{"num_key_value_heads": 1, "head_dim": 64, "rope_theta": 15200.0, "rope_fraction": 1.0, "init": "trunc", "init_std_qkv": 0.0499, "init_std_o": 0.0352, "warmup_steps": 200, "doc_mask": true, "max_steps": 10944}
Each number is 50 + 12 x the weight over the matrix's rms, rounded and kept within 0 to 99. Layers, rows and columns count from 0.

# layer 5 attention query, 128x64, rms 0.185, rows 0-108, columns 0-63
55 47 50 64 54 68 53 48 40 55 47 50 53 54 55 56 32 50 53 51 44 69 39 43 57 48 55 67 52 59 67 49 47 52 56 48 70 70 52 48 41 43 46 49 56 42 37 56 54 51 58 47 67 66 31 40 52 57 70 64 60 52 47 49
51 57 68 51 60 46 56 45 41 66 33 55 28 53 37 48 44 57 50 43 46 53 39 53 48 44 37 49 45 34 58 52 42 59 62 42 69 59 53 39 53 63 55 68 62 45 24 44 57 47 52 53 55 39 50 50 43 65 61 54 45 48 55 62
64 42 59 48 51 54 48 48 78 65 54 59 46 46 61 46 37 43 41 57 53 53 62 61 49 39 68 67 57 49 50 58 45 49 46 44 50 60 43 42 35 53 61 38 39 40 42 49 47 59 57 22 54 36 46 40 63 45 51 51 65 52 63 42
45 51 58 49 25 63 41 46 63 41 70 57 57 50 55 57 62 32 40 44 74 51 71 58 55 48 61 40 44 45 40 46 67 60 31 55 40 50 41 33 50 47 54 35 53 67 55 51 45 50 48 33 43 58 44 51 47 47 41 37 61 48 60 34
45 43 59 57 46 50 41 71 67 53 44 61 57 67 42 59 54 29 35 53 68 31 64 54 64 41 65 53 64 32 45 41 42 44 39 43 47 44 60 65 37 37 50 56 38 61 60 39 43 60 40 50 69 57 41 23 52 55 44 49 58 57 56 51
50 50 73 56 55 62 45 51 35 58 62 39 36 46 51 46 55 41 48 43 52 55 55 54 44 49 29 52 50 39 65 37 40 46 40 16 54 47 48 42 58 48 44 58 58 59 47 41 40 44 69 67 65 71 35 47 34 62 62 34 47 58 20 39
37 62 44 57 57 69 64 68 27 46 53 52 40 37 14 70 67 53 53 49 35 67 46 37 21 52 44 61 53 29 54 55 45 53 49 99 43 54 36 64 52 55 46 56 75 47 54 37 58 49 47 30 44 45 72 52 25 49 39 43 42 19 55 52
38 48 42 32 54 42 53 44 58 36 76 40 58 28 34 59 60 59 41 53 38 61 77 37 49 61 46 59 62 38 39 46 53 57 50 81 71 55 50 24 61 55 55 69 63 51 52 68 44 52 45 38 52 57 46 56 27 34 57 51 36 50 65 24
74 58 72 56 56 49 57 42 56 81 51 40 41 47 53 49 35 41 49 58 39 65 54 58 43 42 45 58 39 51 67 56 43 40 47 58 62 69 33 64 39 58 60 60 39 45 45 49 65 41 69 05 43 50 28 51 65 52 52 59 63 50 39 70
47 58 64 37 62 37 62 57 78 34 38 45 71 37 56 12 35 58 68 50 24 75 46 66 29 45 54 88 05 41 75 50 21 67 44 45 55 83 43 68 58 78 84 69 35 27 72 40 42 52 51 74 56 32 66 35 43 65 34 60 48 32 45 36
72 40 39 43 64 42 45 56 27 24 26 45 41 27 26 54 54 75 57 55 23 69 22 41 39 42 45 75 52 44 44 88 58 47 66 48 49 74 54 59 49 49 50 39 45 51 32 38 54 56 31 52 48 42 64 51 15 52 61 57 21 46 42 57
35 56 50 70 54 55 58 41 59 59 68 48 33 67 35 41 56 74 59 46 49 55 13 40 51 53 44 31 53 34 38 38 49 67 49 53 69 44 43 37 52 10 40 66 58 50 66 59 57 51 42 28 56 47 30 68 61 32 28 50 57 66 57 38
62 51 56 43 75 48 80 48 31 86 37 32 66 57 42 67 43 59 57 47 46 32 50 57 72 51 41 55 60 37 68 51 48 28 44 34 53 51 42 47 40 53 22 26 65 47 39 27 60 42 63 34 31 42 54 61 73 59 62 40 60 40 51 46
61 52 41 63 43 60 59 38 81 49 43 32 49 57 71 37 39 62 58 40 43 34 32 45 46 34 55 61 32 58 49 52 12 52 46 42 58 33 51 58 52 44 65 52 34 60 75 55 38 44 71 80 61 35 50 41 42 43 40 64 56 56 41 77
53 46 41 58 25 40 42 61 69 58 41 55 50 45 55 46 47 47 59 43 40 36 40 60 30 67 75 59 33 43 46 54 71 71 49 76 46 50 15 76 25 34 38 09 48 53 44 67 41 24 54 38 72 35 38 48 70 66 50 28 54 43 62 47
38 50 53 53 31 57 74 40 58 68 52 52 53 43 70 62 58 52 39 52 56 41 21 54 72 63 40 51 61 73 49 36 27 56 61 43 54 51 61 68 34 32 53 61 53 47 38 39 63 51 31 39 33 51 56 76 53 29 39 60 43 42 35 53
59 49 35 37 74 33 61 50 25 76 47 43 50 45 33 63 55 45 43 63 45 44 50 35 62 64 50 76 57 66 50 56 40 57 60 69 54 61 43 42 43 54 63 47 55 50 57 63 38 73 48 47 33 51 37 29 43 54 52 49 60 75 46 37
56 50 50 53 54 40 43 37 61 52 54 67 45 74 66 55 35 60 73 55 47 44 62 57 63 33 48 52 57 55 66 58 37 63 56 52 49 39 48 61 39 25 57 63 41 41 39 71 48 55 76 68 32 56 52 42 53 46 60 57 52 65 26 48
52 48 51 58 51 70 54 30 51 42 58 53 69 54 52 63 58 59 33 37 61 32 47 30 73 59 59 66 64 38 46 49 57 52 30 11 58 56 50 44 55 50 49 34 21 42 61 31 47 55 47 78 62 40 31 26 47 58 30 42 58 77 56 62
34 56 37 52 50 77 47 70 62 53 73 43 63 70 37 43 54 26 51 50 29 44 56 69 59 61 26 57 52 53 70 53 44 71 60 49 56 70 51 50 58 44 43 45 62 60 64 43 47 55 53 46 64 48 61 30 38 50 38 50 72 60 48 35
43 52 56 58 50 59 63 53 45 50 57 21 63 66 57 46 62 23 63 55 42 78 78 71 58 48 46 46 44 68 61 50 74 51 28 76 51 55 48 58 45 41 56 63 49 36 63 51 57 55 38 46 37 71 42 60 38 44 58 47 56 51 58 69
55 44 40 49 64 43 58 51 60 61 61 57 51 45 36 37 45 41 39 46 25 43 46 62 34 33 64 64 60 39 67 43 30 47 61 82 59 51 42 61 43 46 60 54 37 55 52 30 60 46 43 19 32 27 33 30 56 46 60 76 52 42 54 52
35 28 41 45 49 44 35 27 45 62 52 42 61 42 41 45 66 64 58 48 36 30 33 45 53 63 40 22 43 51 53 46 52 54 47 59 43 40 46 54 59 42 49 43 34 67 76 60 43 24 55 40 66 54 56 73 59 67 15 35 54 48 57 49
63 32 32 56 42 59 71 47 66 26 77 48 43 45 51 62 66 32 68 60 37 58 52 54 57 45 41 52 62 57 64 59 62 30 27 48 43 55 31 58 37 75 19 27 75 58 37 51 31 48 61 50 47 45 68 41 31 62 43 36 55 48 39 55
58 57 52 54 45 62 54 51 37 43 37 60 52 34 30 51 76 37 51 62 55 29 21 56 61 19 50 47 53 33 57 55 68 55 56 53 39 26 59 57 51 55 49 55 45 49 31 29 66 28 55 37 48 42 44 42 31 41 48 59 46 47 53 58
42 47 43 47 44 44 59 49 52 39 38 49 57 53 44 54 67 47 62 46 48 42 50 55 50 74 60 47 59 48 48 37 44 46 55 76 47 54 38 48 50 45 35 43 45 44 42 45 62 33 59 76 40 41 53 54 61 66 31 51 75 32 38 50
33 48 69 79 37 44 40 66 35 62 29 72 26 38 66 37 47 45 72 50 39 49 23 51 27 40 56 44 50 50 56 50 66 39 53 23 70 54 51 37 72 61 66 52 57 52 60 52 16 48 71 42 55 54 57 59 65 50 54 34 66 47 64 47
41 40 46 64 41 51 57 27 67 73 63 74 49 68 66 22 52 31 25 62 30 34 37 56 48 37 36 39 47 41 42 55 41 47 44 62 36 37 48 56 46 64 48 40 45 42 39 49 45 51 55 55 63 58 55 53 19 68 46 49 66 40 60 57
47 81 68 47 41 61 42 53 87 54 55 57 51 40 68 60 67 35 59 46 72 64 55 43 38 43 39 76 28 43 22 28 68 74 51 32 49 42 68 23 57 31 48 83 44 18 67 49 32 43 58 68 51 53 44 37 41 61 47 66 37 53 61 38
43 46 56 67 37 42 38 38 58 54 53 44 47 52 56 27 27 65 51 67 49 37 53 42 39 41 63 58 33 64 42 59 40 52 32 56 71 58 57 46 42 44 59 54 64 45 42 61 50 52 28 48 42 50 32 56 40 53 27 59 43 50 47 40
45 56 50 64 52 43 57 35 76 34 45 68 74 44 38 60 50 44 38 43 58 62 35 67 76 49 54 68 47 46 51 41 79 63 45 65 40 49 22 39 53 46 56 41 32 76 63 76 55 59 45 49 53 64 50 45 38 39 45 53 52 39 64 69
67 18 55 63 48 71 80 52 30 80 62 47 52 44 67 34 44 32 57 57 48 56 40 49 61 50 49 59 65 70 63 55 52 66 57 50 40 39 57 50 35 41 50 47 30 47 34 64 15 48 64 59 65 56 43 48 48 60 52 64 49 63 31 60
45 52 64 55 52 53 66 46 42 58 35 52 42 69 29 55 55 59 49 53 45 59 34 53 56 47 38 38 43 35 63 53 48 60 54 58 67 62 55 50 67 52 51 64 57 52 27 45 54 44 60 49 48 46 54 52 36 66 62 39 34 48 51 65
34 52 43 54 38 43 52 48 31 51 43 57 46 46 35 54 62 52 46 42 45 45 38 48 37 50 55 29 45 50 39 40 53 55 56 58 49 35 57 59 50 59 43 68 66 54 55 41 64 47 47 49 25 45 67 69 44 50 41 48 37 39 52 62
53 57 40 57 56 62 55 54 40 59 46 44 43 55 37 50 37 52 61 55 27 75 35 39 43 34 48 59 41 49 62 55 43 49 54 51 63 66 51 56 45 66 48 65 67 38 35 64 58 56 56 51 39 48 57 59 41 55 47 45 38 43 58 56
50 44 42 38 62 53 39 51 66 47 53 72 52 50 54 55 30 48 49 57 43 51 67 49 47 48 47 67 44 56 47 54 48 48 47 58 52 62 43 50 50 54 67 55 42 39 70 69 41 48 32 39 43 31 53 49 61 42 43 56 44 47 74 44
51 62 63 40 67 53 44 34 63 68 63 41 65 51 53 54 46 51 42 51 60 46 50 58 53 51 73 61 57 55 41 33 68 35 39 23 54 58 47 37 41 33 40 40 28 47 23 69 52 55 41 58 78 68 37 50 38 55 58 48 49 76 37 42
53 61 46 58 40 47 58 64 50 35 61 51 57 35 27 42 60 53 44 31 50 47 44 74 42 40 59 48 52 59 40 60 67 63 49 87 43 47 39 42 45 54 31 59 56 60 63 64 60 28 30 35 40 38 44 61 29 56 72 38 41 52 58 50
46 38 28 53 47 49 39 50 42 54 44 64 39 58 61 81 64 64 50 42 52 45 39 39 79 49 54 25 58 51 39 36 65 43 43 84 54 36 53 44 60 38 39 43 77 55 50 74 50 36 63 56 55 49 55 62 46 44 44 48 40 51 69 62
60 42 32 50 80 50 43 40 59 67 69 54 32 50 59 57 51 57 47 53 54 62 43 47 78 67 33 55 55 43 49 47 37 42 53 54 58 51 40 70 37 24 34 40 57 52 63 92 71 57 62 51 66 48 38 64 41 57 27 57 63 58 59 64
36 23 47 39 62 48 56 51 07 52 52 70 40 54 32 84 63 54 49 48 44 50 27 37 38 60 43 39 42 46 67 40 61 60 57 85 49 50 43 38 51 36 48 57 69 40 48 52 45 36 55 54 69 34 53 61 42 53 44 54 59 39 68 60
41 49 46 63 44 44 44 71 23 46 26 26 53 50 45 66 72 58 57 44 49 57 43 25 68 46 47 42 62 43 47 42 63 48 68 53 61 32 61 46 69 53 46 67 38 46 43 46 39 39 61 58 36 63 23 40 54 58 66 40 28 49 51 47
61 72 58 67 43 69 55 70 26 55 40 49 40 49 58 46 44 58 66 65 52 49 46 58 51 60 42 39 63 55 47 63 55 30 57 46 47 58 37 30 37 46 31 62 55 60 36 38 45 52 58 34 33 38 39 68 60 47 44 28 52 37 52 41
58 68 48 50 82 56 72 55 26 34 60 62 52 39 22 31 44 61 33 64 42 63 38 44 33 56 47 55 53 48 57 46 48 66 59 55 47 71 34 45 50 40 47 56 34 25 37 54 78 70 21 09 53 51 54 49 46 54 56 46 55 19 54 23
71 58 46 62 21 46 28 42 56 23 28 48 21 43 61 55 41 50 84 37 38 62 21 44 61 36 55 68 57 34 41 75 61 60 29 43 34 40 50 69 54 19 47 32 31 75 51 54 70 63 71 27 68 50 27 59 64 55 46 48 72 67 57 53
66 67 48 33 51 56 35 09 25 86 54 44 43 65 65 52 39 40 57 49 62 68 40 58 66 53 57 24 51 38 76 40 21 18 59 39 30 32 40 67 48 62 44 51 75 23 35 48 70 70 61 56 69 53 45 52 65 60 47 44 75 48 27 61
56 49 71 56 62 41 39 35 42 62 69 51 40 71 42 63 59 59 57 33 30 53 38 39 35 44 37 51 59 60 65 55 40 32 52 35 40 45 55 52 44 62 41 48 47 70 50 53 45 32 47 43 53 65 52 58 58 46 80 39 62 43 67 63
54 53 46 76 30 70 46 65 36 47 63 46 41 59 44 52 52 56 48 63 25 61 40 60 26 63 39 44 56 49 63 46 79 55 33 57 28 34 42 32 66 54 57 27 75 42 54 73 47 31 39 44 77 41 55 47 22 53 51 51 35 60 49 56
39 45 53 53 42 34 52 83 48 58 63 36 53 59 35 63 44 43 51 42 56 54 36 35 63 18 80 62 30 48 41 57 66 51 40 34 29 54 65 54 24 53 51 62 55 63 58 67 62 52 52 36 39 45 41 67 50 55 45 46 62 52 63 55
43 58 51 56 79 56 58 60 76 13 35 80 43 52 48 49 48 34 23 50 51 49 56 43 57 38 66 45 56 38 36 37 70 50 68 39 44 75 50 20 64 25 58 35 75 57 54 46 47 35 51 56 48 44 53 31 56 52 50 38 50 51 64 63
40 49 47 82 34 61 56 40 63 38 43 51 45 56 65 35 70 36 64 46 59 36 63 31 59 43 35 49 48 58 56 35 27 42 18 39 50 53 75 44 45 50 58 29 54 49 57 52 44 57 52 69 72 45 46 48 34 43 56 45 42 38 48 49
70 46 46 63 51 31 31 54 23 63 48 64 42 32 34 51 43 32 48 38 59 48 36 23 54 59 44 53 41 63 42 48 59 68 55 43 39 64 49 48 47 59 37 57 40 73 27 48 55 39 48 44 64 43 47 45 50 44 39 59 49 61 55 43
54 65 80 59 63 51 66 50 32 46 56 35 49 48 57 37 42 33 36 40 53 43 39 35 44 45 38 36 60 54 72 59 60 31 51 54 32 38 34 50 47 49 50 45 35 33 35 54 53 53 63 58 44 48 34 38 47 46 64 37 56 39 36 48
51 46 61 28 66 35 24 26 40 40 53 47 60 34 52 47 58 34 44 69 67 22 41 42 72 78 48 67 45 67 48 47 47 32 69 56 58 72 46 48 57 44 57 21 21 40 39 59 47 57 49 26 58 45 85 45 46 48 63 43 77 61 74 53
67 54 47 38 41 66 48 53 21 62 40 59 62 46 73 59 70 21 42 67 25 81 35 36 45 49 59 46 43 31 79 55 52 56 45 63 44 40 44 73 50 48 46 45 45 50 56 56 27 33 57 56 46 54 38 42 73 60 54 62 57 38 30 51
20 41 57 47 71 55 47 48 57 43 39 56 61 41 43 61 50 38 60 39 43 45 58 53 62 36 29 71 41 25 39 40 50 65 54 68 65 45 63 56 57 60 57 38 38 49 52 61 52 46 70 65 51 59 51 48 51 59 59 54 35 44 51 65
42 47 70 30 70 42 23 39 66 39 56 54 41 49 61 59 54 46 32 49 50 30 41 48 53 64 37 44 51 30 18 41 54 53 53 46 67 49 22 60 71 37 41 52 61 63 58 72 78 43 59 32 38 43 50 60 42 51 71 51 68 46 57 36
32 54 55 63 67 45 64 33 58 67 52 70 63 44 60 50 62 44 58 40 36 38 32 69 39 43 76 67 36 61 71 63 61 48 41 44 29 75 60 44 61 46 64 30 41 66 35 52 53 51 60 76 36 50 60 49 26 47 45 50 20 53 39 34
57 46 48 57 59 64 41 52 49 69 36 46 56 61 37 39 45 61 48 58 53 28 44 48 36 53 37 47 40 50 59 45 62 63 66 53 59 42 55 55 40 69 60 41 59 53 37 27 49 46 39 47 25 37 51 48 48 58 67 46 45 51 39 54
76 56 29 66 55 63 79 64 61 76 46 57 66 37 34 36 37 46 43 62 46 54 75 60 49 57 63 46 75 35 49 61 41 24 60 38 69 45 47 42 28 60 50 46 35 52 50 42 59 47 48 43 60 48 62 58 45 45 38 38 55 74 41 40
65 48 46 57 35 69 65 39 55 45 54 35 50 55 70 65 48 45 73 52 55 65 58 61 60 49 47 33 36 34 47 39 57 52 35 50 48 36 63 44 68 47 33 38 62 66 29 55 47 36 57 49 46 35 45 60 46 40 51 60 60 46 70 57
32 39 46 62 68 61 49 37 32 26 45 57 58 65 65 43 49 42 62 44 57 46 67 32 31 47 53 42 54 45 59 33 33 57 56 36 56 41 27 48 67 49 32 68 39 49 52 39 62 75 61 61 43 52 45 68 35 54 33 53 54 36 70 64
31 51 47 54 57 82 47 67 37 34 44 76 58 67 70 48 27 43 52 49 42 72 65 51 58 31 53 48 47 48 40 48 27 50 64 34 50 30 54 76 54 52 54 51 60 44 74 48 39 48 66 52 26 50 57 61 56 24 22 70 52 33 44 58
37 69 48 40 32 50 60 41 51 52 56 47 64 65 56 33 59 39 59 55 72 38 59 50 42 52 58 55 47 88 31 25 39 64 11 44 68 48 36 58 53 61 63 47 61 72 50 63 49 66 50 49 62 54 44 40 41 41 42 38 69 48 50 39
57 50 61 52 56 42 55 65 39 39 33 53 40 63 50 54 34 50 58 38 61 54 59 36 46 51 51 55 52 55 58 49 50 44 55 45 68 46 38 50 53 42 52 58 54 55 33 44 52 49 52 54 65 52 49 44 64 58 50 48 53 46 50 52
63 55 63 36 37 52 52 48 23 38 28 47 47 43 43 47 43 56 48 45 56 58 44 55 63 49 42 49 50 52 50 50 52 53 53 46 57 41 34 54 47 36 41 47 51 53 37 45 55 49 31 59 57 46 44 41 40 49 60 47 58 50 42 60
50 32 53 50 49 38 42 60 57 53 39 59 41 47 46 49 41 48 61 50 49 48 46 49 44 45 61 52 46 44 41 53 59 51 53 38 49 55 45 47 46 52 57 52 22 42 43 39 48 50 50 35 48 51 42 49 50 50 56 43 53 40 48 49
42 33 52 49 46 45 47 31 55 52 56 53 57 56 45 51 48 49 52 46 45 50 47 51 57 53 53 49 43 53 41 45 53 53 49 49 38 44 51 38 49 45 57 56 49 53 59 49 46 50 56 52 41 56 55 56 46 45 54 53 37 56 51 54
46 52 43 52 55 53 42 60 62 56 55 47 51 46 57 48 37 37 41 54 52 39 48 44 43 57 52 62 49 43 46 41 48 42 57 43 55 55 51 57 44 59 40 47 33 51 67 39 44 55 48 38 52 48 51 44 51 60 50 54 62 49 56 48
47 53 46 39 54 45 43 37 56 51 45 41 44 38 49 45 70 53 37 50 50 53 43 46 39 39 46 54 58 59 48 51 39 50 45 53 46 42 48 52 43 52 35 52 48 50 40 52 70 48 44 46 72 50 53 49 39 47 43 36 48 61 47 53
61 50 56 51 58 56 53 58 35 43 41 47 56 38 27 46 32 50 56 52 44 44 43 44 39 51 57 53 44 44 59 48 39 69 61 50 59 36 50 49 47 29 64 68 40 40 48 51 52 47 47 65 48 34 56 56 68 58 38 26 51 42 59 47
49 50 57 54 44 46 46 49 53 65 56 54 44 50 54 55 65 46 41 55 55 69 53 47 58 37 36 38 67 44 54 50 80 42 43 72 37 43 45 39 58 39 50 52 62 48 49 56 27 44 51 39 42 60 55 52 27 51 54 37 44 57 63 34
56 50 51 47 67 37 37 51 47 41 48 64 53 43 37 75 36 48 49 49 40 50 50 35 53 44 57 66 32 61 44 62 23 50 58 33 41 56 42 63 48 43 47 47 54 34 45 66 55 32 57 45 54 49 45 47 57 61 68 70 58 70 47 43
71 52 78 26 59 46 53 59 57 39 38 59 53 27 37 44 25 59 59 56 60 36 49 53 48 67 50 53 38 45 61 38 45 62 67 63 64 49 47 65 45 40 71 71 30 28 44 32 41 32 34 68 56 43 44 55 60 55 47 56 56 40 47 49
66 60 36 51 53 50 66 46 51 31 46 37 62 52 32 65 52 65 36 39 39 56 31 69 50 48 51 88 41 54 48 53 46 51 46 30 53 67 43 63 28 48 34 43 46 55 29 39 71 49 52 42 52 37 68 50 44 47 48 50 34 55 48 62
46 52 51 61 42 53 47 48 61 35 50 44 42 56 59 28 62 41 49 39 40 61 40 60 41 24 56 45 24 54 43 56 62 67 45 40 62 46 68 42 78 42 60 57 52 66 85 53 58 39 28 44 60 43 36 39 38 52 49 36 41 41 52 18
61 49 50 64 65 68 68 50 37 77 50 39 40 50 49 53 35 53 42 64 38 37 50 55 67 41 36 37 67 28 80 48 38 40 61 53 54 53 52 62 51 49 52 57 49 29 42 34 66 52 38 42 44 45 59 35 66 71 65 32 60 31 40 52
71 45 43 45 50 48 59 50 59 48 54 57 57 39 47 45 15 73 59 47 45 58 42 55 48 40 48 76 33 39 40 49 27 52 57 70 63 43 37 42 43 46 55 43 52 35 56 51 53 39 65 31 62 39 35 46 59 53 54 31 38 34 28 57
60 55 65 42 46 36 21 54 40 77 43 54 43 49 43 44 39 35 60 52 39 23 49 37 46 60 42 53 28 42 48 34 51 37 38 80 48 62 56 61 44 32 73 68 33 51 49 70 54 44 45 42 57 38 35 47 65 66 38 29 59 50 63 31
34 47 57 48 35 48 77 52 51 58 59 36 43 34 47 61 65 44 32 49 58 42 63 64 84 60 39 56 86 58 41 48 41 51 41 36 56 55 51 51 43 45 34 21 56 41 56 40 66 72 41 52 58 48 46 63 46 64 38 62 47 45 39 40
58 56 53 63 35 53 51 52 54 43 29 41 73 50 43 36 41 54 54 53 57 56 61 41 76 38 44 55 44 83 35 58 60 50 61 73 68 63 58 28 28 37 44 55 50 66 58 44 41 58 28 25 54 68 66 51 31 42 62 59 49 69 34 13
46 43 51 43 50 61 64 60 83 50 38 59 53 69 68 45 44 60 49 39 55 47 59 61 57 44 55 51 54 46 56 53 41 46 32 50 67 32 34 61 43 35 66 53 49 42 45 64 36 72 53 53 43 34 46 41 52 49 47 64 58 86 61 77
61 49 51 43 49 68 54 59 79 46 52 38 51 33 57 63 53 56 55 53 55 72 42 55 57 73 59 89 41 57 49 68 56 59 31 35 40 67 38 42 50 51 53 34 40 61 45 44 41 67 49 54 67 61 59 54 50 32 28 65 51 78 54 61
61 56 24 57 44 49 63 41 40 54 60 60 65 55 38 37 39 30 49 41 49 39 68 67 39 51 39 58 47 72 65 39 54 40 49 35 40 59 42 49 47 35 50 46 53 61 27 56 37 61 46 53 63 63 73 44 21 56 46 51 58 43 66 51
56 68 73 37 40 57 51 50 47 53 48 63 60 21 58 35 40 63 65 48 34 58 55 61 53 58 44 37 33 71 55 65 48 54 41 55 38 46 49 76 44 50 58 24 60 28 53 53 58 56 42 47 63 52 60 46 55 50 59 60 33 39 19 50
47 45 36 49 58 59 31 49 83 57 56 68 42 44 49 56 45 19 31 63 45 36 60 35 35 42 67 39 65 47 58 62 47 40 62 63 40 60 30 57 51 48 69 53 16 45 66 44 53 47 70 56 42 49 60 41 49 63 40 50 50 46 72 53
27 58 55 47 60 62 60 49 43 47 47 51 61 41 47 67 46 60 52 36 46 50 39 29 36 34 41 39 48 60 32 42 49 46 48 60 50 54 56 45 61 52 41 45 37 52 50 42 71 76 39 53 45 36 29 46 37 44 43 45 60 50 61 49
63 36 44 56 33 57 73 49 67 54 50 78 40 37 31 69 53 34 41 49 72 40 53 47 56 45 43 44 69 51 49 34 30 62 57 38 30 63 53 61 57 67 56 66 43 48 38 63 72 41 37 75 57 44 60 43 46 38 45 43 47 70 43 40
52 49 49 42 45 60 57 39 33 41 31 52 60 45 33 49 52 50 80 45 40 40 41 31 40 54 30 42 59 37 73 39 74 42 40 73 38 30 67 58 47 46 50 44 34 36 41 49 61 38 47 51 52 61 46 74 41 56 62 46 41 67 52 57
42 49 70 59 35 29 62 35 66 52 26 62 48 61 34 57 62 38 52 30 46 37 40 64 67 65 45 44 70 38 51 52 47 40 47 59 39 52 48 57 50 53 50 52 31 54 48 26 61 34 31 60 62 29 53 71 76 49 13 57 60 13 40 65
30 46 51 70 48 48 68 76 67 68 28 49 23 59 64 41 38 66 63 69 41 44 58 63 40 46 50 57 68 55 52 55 48 43 46 66 53 35 49 44 57 63 62 29 45 54 69 62 32 67 67 43 62 71 47 50 27 72 34 65 49 35 49 36
49 33 38 34 50 32 43 45 47 42 25 47 45 58 52 49 62 51 43 61 33 43 62 37 61 34 25 53 43 42 47 52 25 73 65 73 54 42 65 61 42 55 32 46 41 40 61 30 38 35 44 36 28 49 39 55 48 39 56 50 51 54 61 59
35 36 54 62 36 38 63 57 59 48 58 53 48 51 59 47 67 28 50 32 61 59 70 41 62 64 37 57 72 46 51 40 47 65 38 41 45 65 51 42 65 49 60 62 48 54 54 46 52 76 40 53 44 50 46 43 53 49 28 62 43 44 60 47
40 28 49 56 52 64 33 29 39 53 36 34 32 50 11 49 54 69 40 39 74 60 46 51 43 71 49 38 38 66 53 45 44 63 33 35 62 37 38 50 53 49 62 46 58 56 47 57 59 72 36 65 41 47 62 56 52 38 48 50 68 54 42 37
21 50 55 54 60 44 46 36 53 53 63 44 34 33 31 69 60 60 43 47 60 47 39 59 63 43 55 55 53 37 55 30 47 77 57 56 63 40 57 40 59 29 35 48 35 73 52 82 56 41 68 75 61 71 59 47 32 46 65 48 31 38 65 62
63 48 71 68 34 85 63 55 33 51 41 49 59 38 51 48 41 39 51 32 54 61 44 40 54 44 36 62 56 58 60 40 47 48 51 62 70 36 48 58 54 52 45 53 42 46 40 74 20 32 52 50 53 59 22 47 66 63 41 57 33 53 48 59
58 57 58 41 49 48 60 34 25 42 45 42 47 51 51 61 53 57 43 47 45 48 52 47 56 57 44 45 52 52 47 51 43 44 40 52 60 32 49 63 48 43 45 48 60 47 43 41 61 45 39 57 49 44 47 48 48 50 38 43 53 55 53 55
51 59 55 60 44 51 46 48 26 39 57 50 60 50 42 57 56 56 41 42 41 54 45 57 53 53 54 55 46 56 59 49 48 60 43 53 47 63 59 43 53 55 35 55 56 53 51 52 46 58 46 65 36 38 58 52 47 41 56 57 40 48 48 61
59 64 57 58 49 46 49 61 27 29 21 52 43 48 48 56 43 70 44 35 51 56 45 52 54 48 57 50 41 52 62 59 51 44 63 36 61 68 38 53 48 35 33 54 51 47 39 43 48 37 46 54 41 47 54 41 56 46 55 44 51 45 59 51
46 47 46 55 57 49 55 55 60 43 36 57 51 47 45 50 43 46 40 52 48 45 47 36 47 51 50 51 58 46 61 49 54 47 49 43 62 62 53 63 55 55 56 54 38 47 53 47 44 45 45 34 49 45 52 45 66 51 49 54 54 42 65 48
35 43 67 56 56 48 58 66 54 48 62 58 39 41 66 53 31 79 51 58 66 38 53 43 43 59 54 42 35 49 58 33 59 48 60 51 34 56 51 53 48 26 47 34 39 36 52 51 43 51 50 71 60 71 29 36 48 67 60 64 47 61 33 51
61 57 59 41 37 57 48 51 57 34 47 51 65 34 34 44 45 45 48 50 44 50 29 56 57 53 48 53 35 40 53 46 58 63 57 51 59 45 37 68 41 54 54 56 28 38 52 52 52 43 52 52 60 36 51 46 56 68 58 44 52 52 53 55
44 39 49 62 40 39 55 38 65 54 38 61 48 57 49 55 61 52 42 44 56 46 59 52 55 53 62 36 49 40 55 55 43 43 53 48 60 38 56 34 63 53 44 46 72 46 60 52 44 56 70 61 44 61 43 65 54 44 64 63 31 49 44 52
38 46 29 54 60 53 44 63 43 55 49 46 31 64 57 46 68 50 42 57 51 75 47 38 33 53 46 56 59 47 46 56 50 48 45 61 51 35 46 47 50 52 43 59 53 50 58 61 54 62 55 39 64 42 48 49 51 63 46 42 48 55 43 46
69 31 59 57 62 55 54 48 30 45 44 61 46 52 53 70 36 54 41 49 52 32 37 48 37 64 50 40 52 50 69 46 60 62 56 55 63 58 70 73 63 51 49 43 34 54 43 47 48 39 42 60 49 45 56 42 59 61 62 63 56 40 57 52
48 67 53 56 37 53 62 47 31 41 34 61 47 33 30 43 57 46 55 56 48 52 40 33 56 42 49 41 55 30 49 48 73 48 53 72 64 36 35 35 54 38 40 66 37 36 37 58 59 53 61 28 45 57 49 56 48 52 60 37 32 55 65 34
65 50 46 63 49 64 47 47 54 55 52 23 51 53 51 59 73 57 62 36 45 47 54 59 59 43 32 38 60 59 47 59 34 41 57 32 27 40 53 47 47 58 61 54 55 59 48 46 46 50 53 66 43 47 53 60 47 41 42 30 53 42 34 64
67 68 52 64 61 49 55 39 32 57 48 53 53 31 24 28 62 44 53 51 63 51 32 40 62 60 42 28 78 64 63 55 30 52 25 55 53 46 31 46 57 45 60 57 35 36 58 47 55 68 36 39 54 52 47 65 41 47 43 48 47 51 51 33
43 62 40 55 50 34 46 49 37 36 35 63 55 57 27 43 52 24 63 35 30 41 41 24 59 42 61 75 18 49 52 63 33 29 49 67 46 60 63 61 55 40 39 62 37 49 37 35 57 52 69 30 62 65 33 73 76 64 34 46 51 56 35 25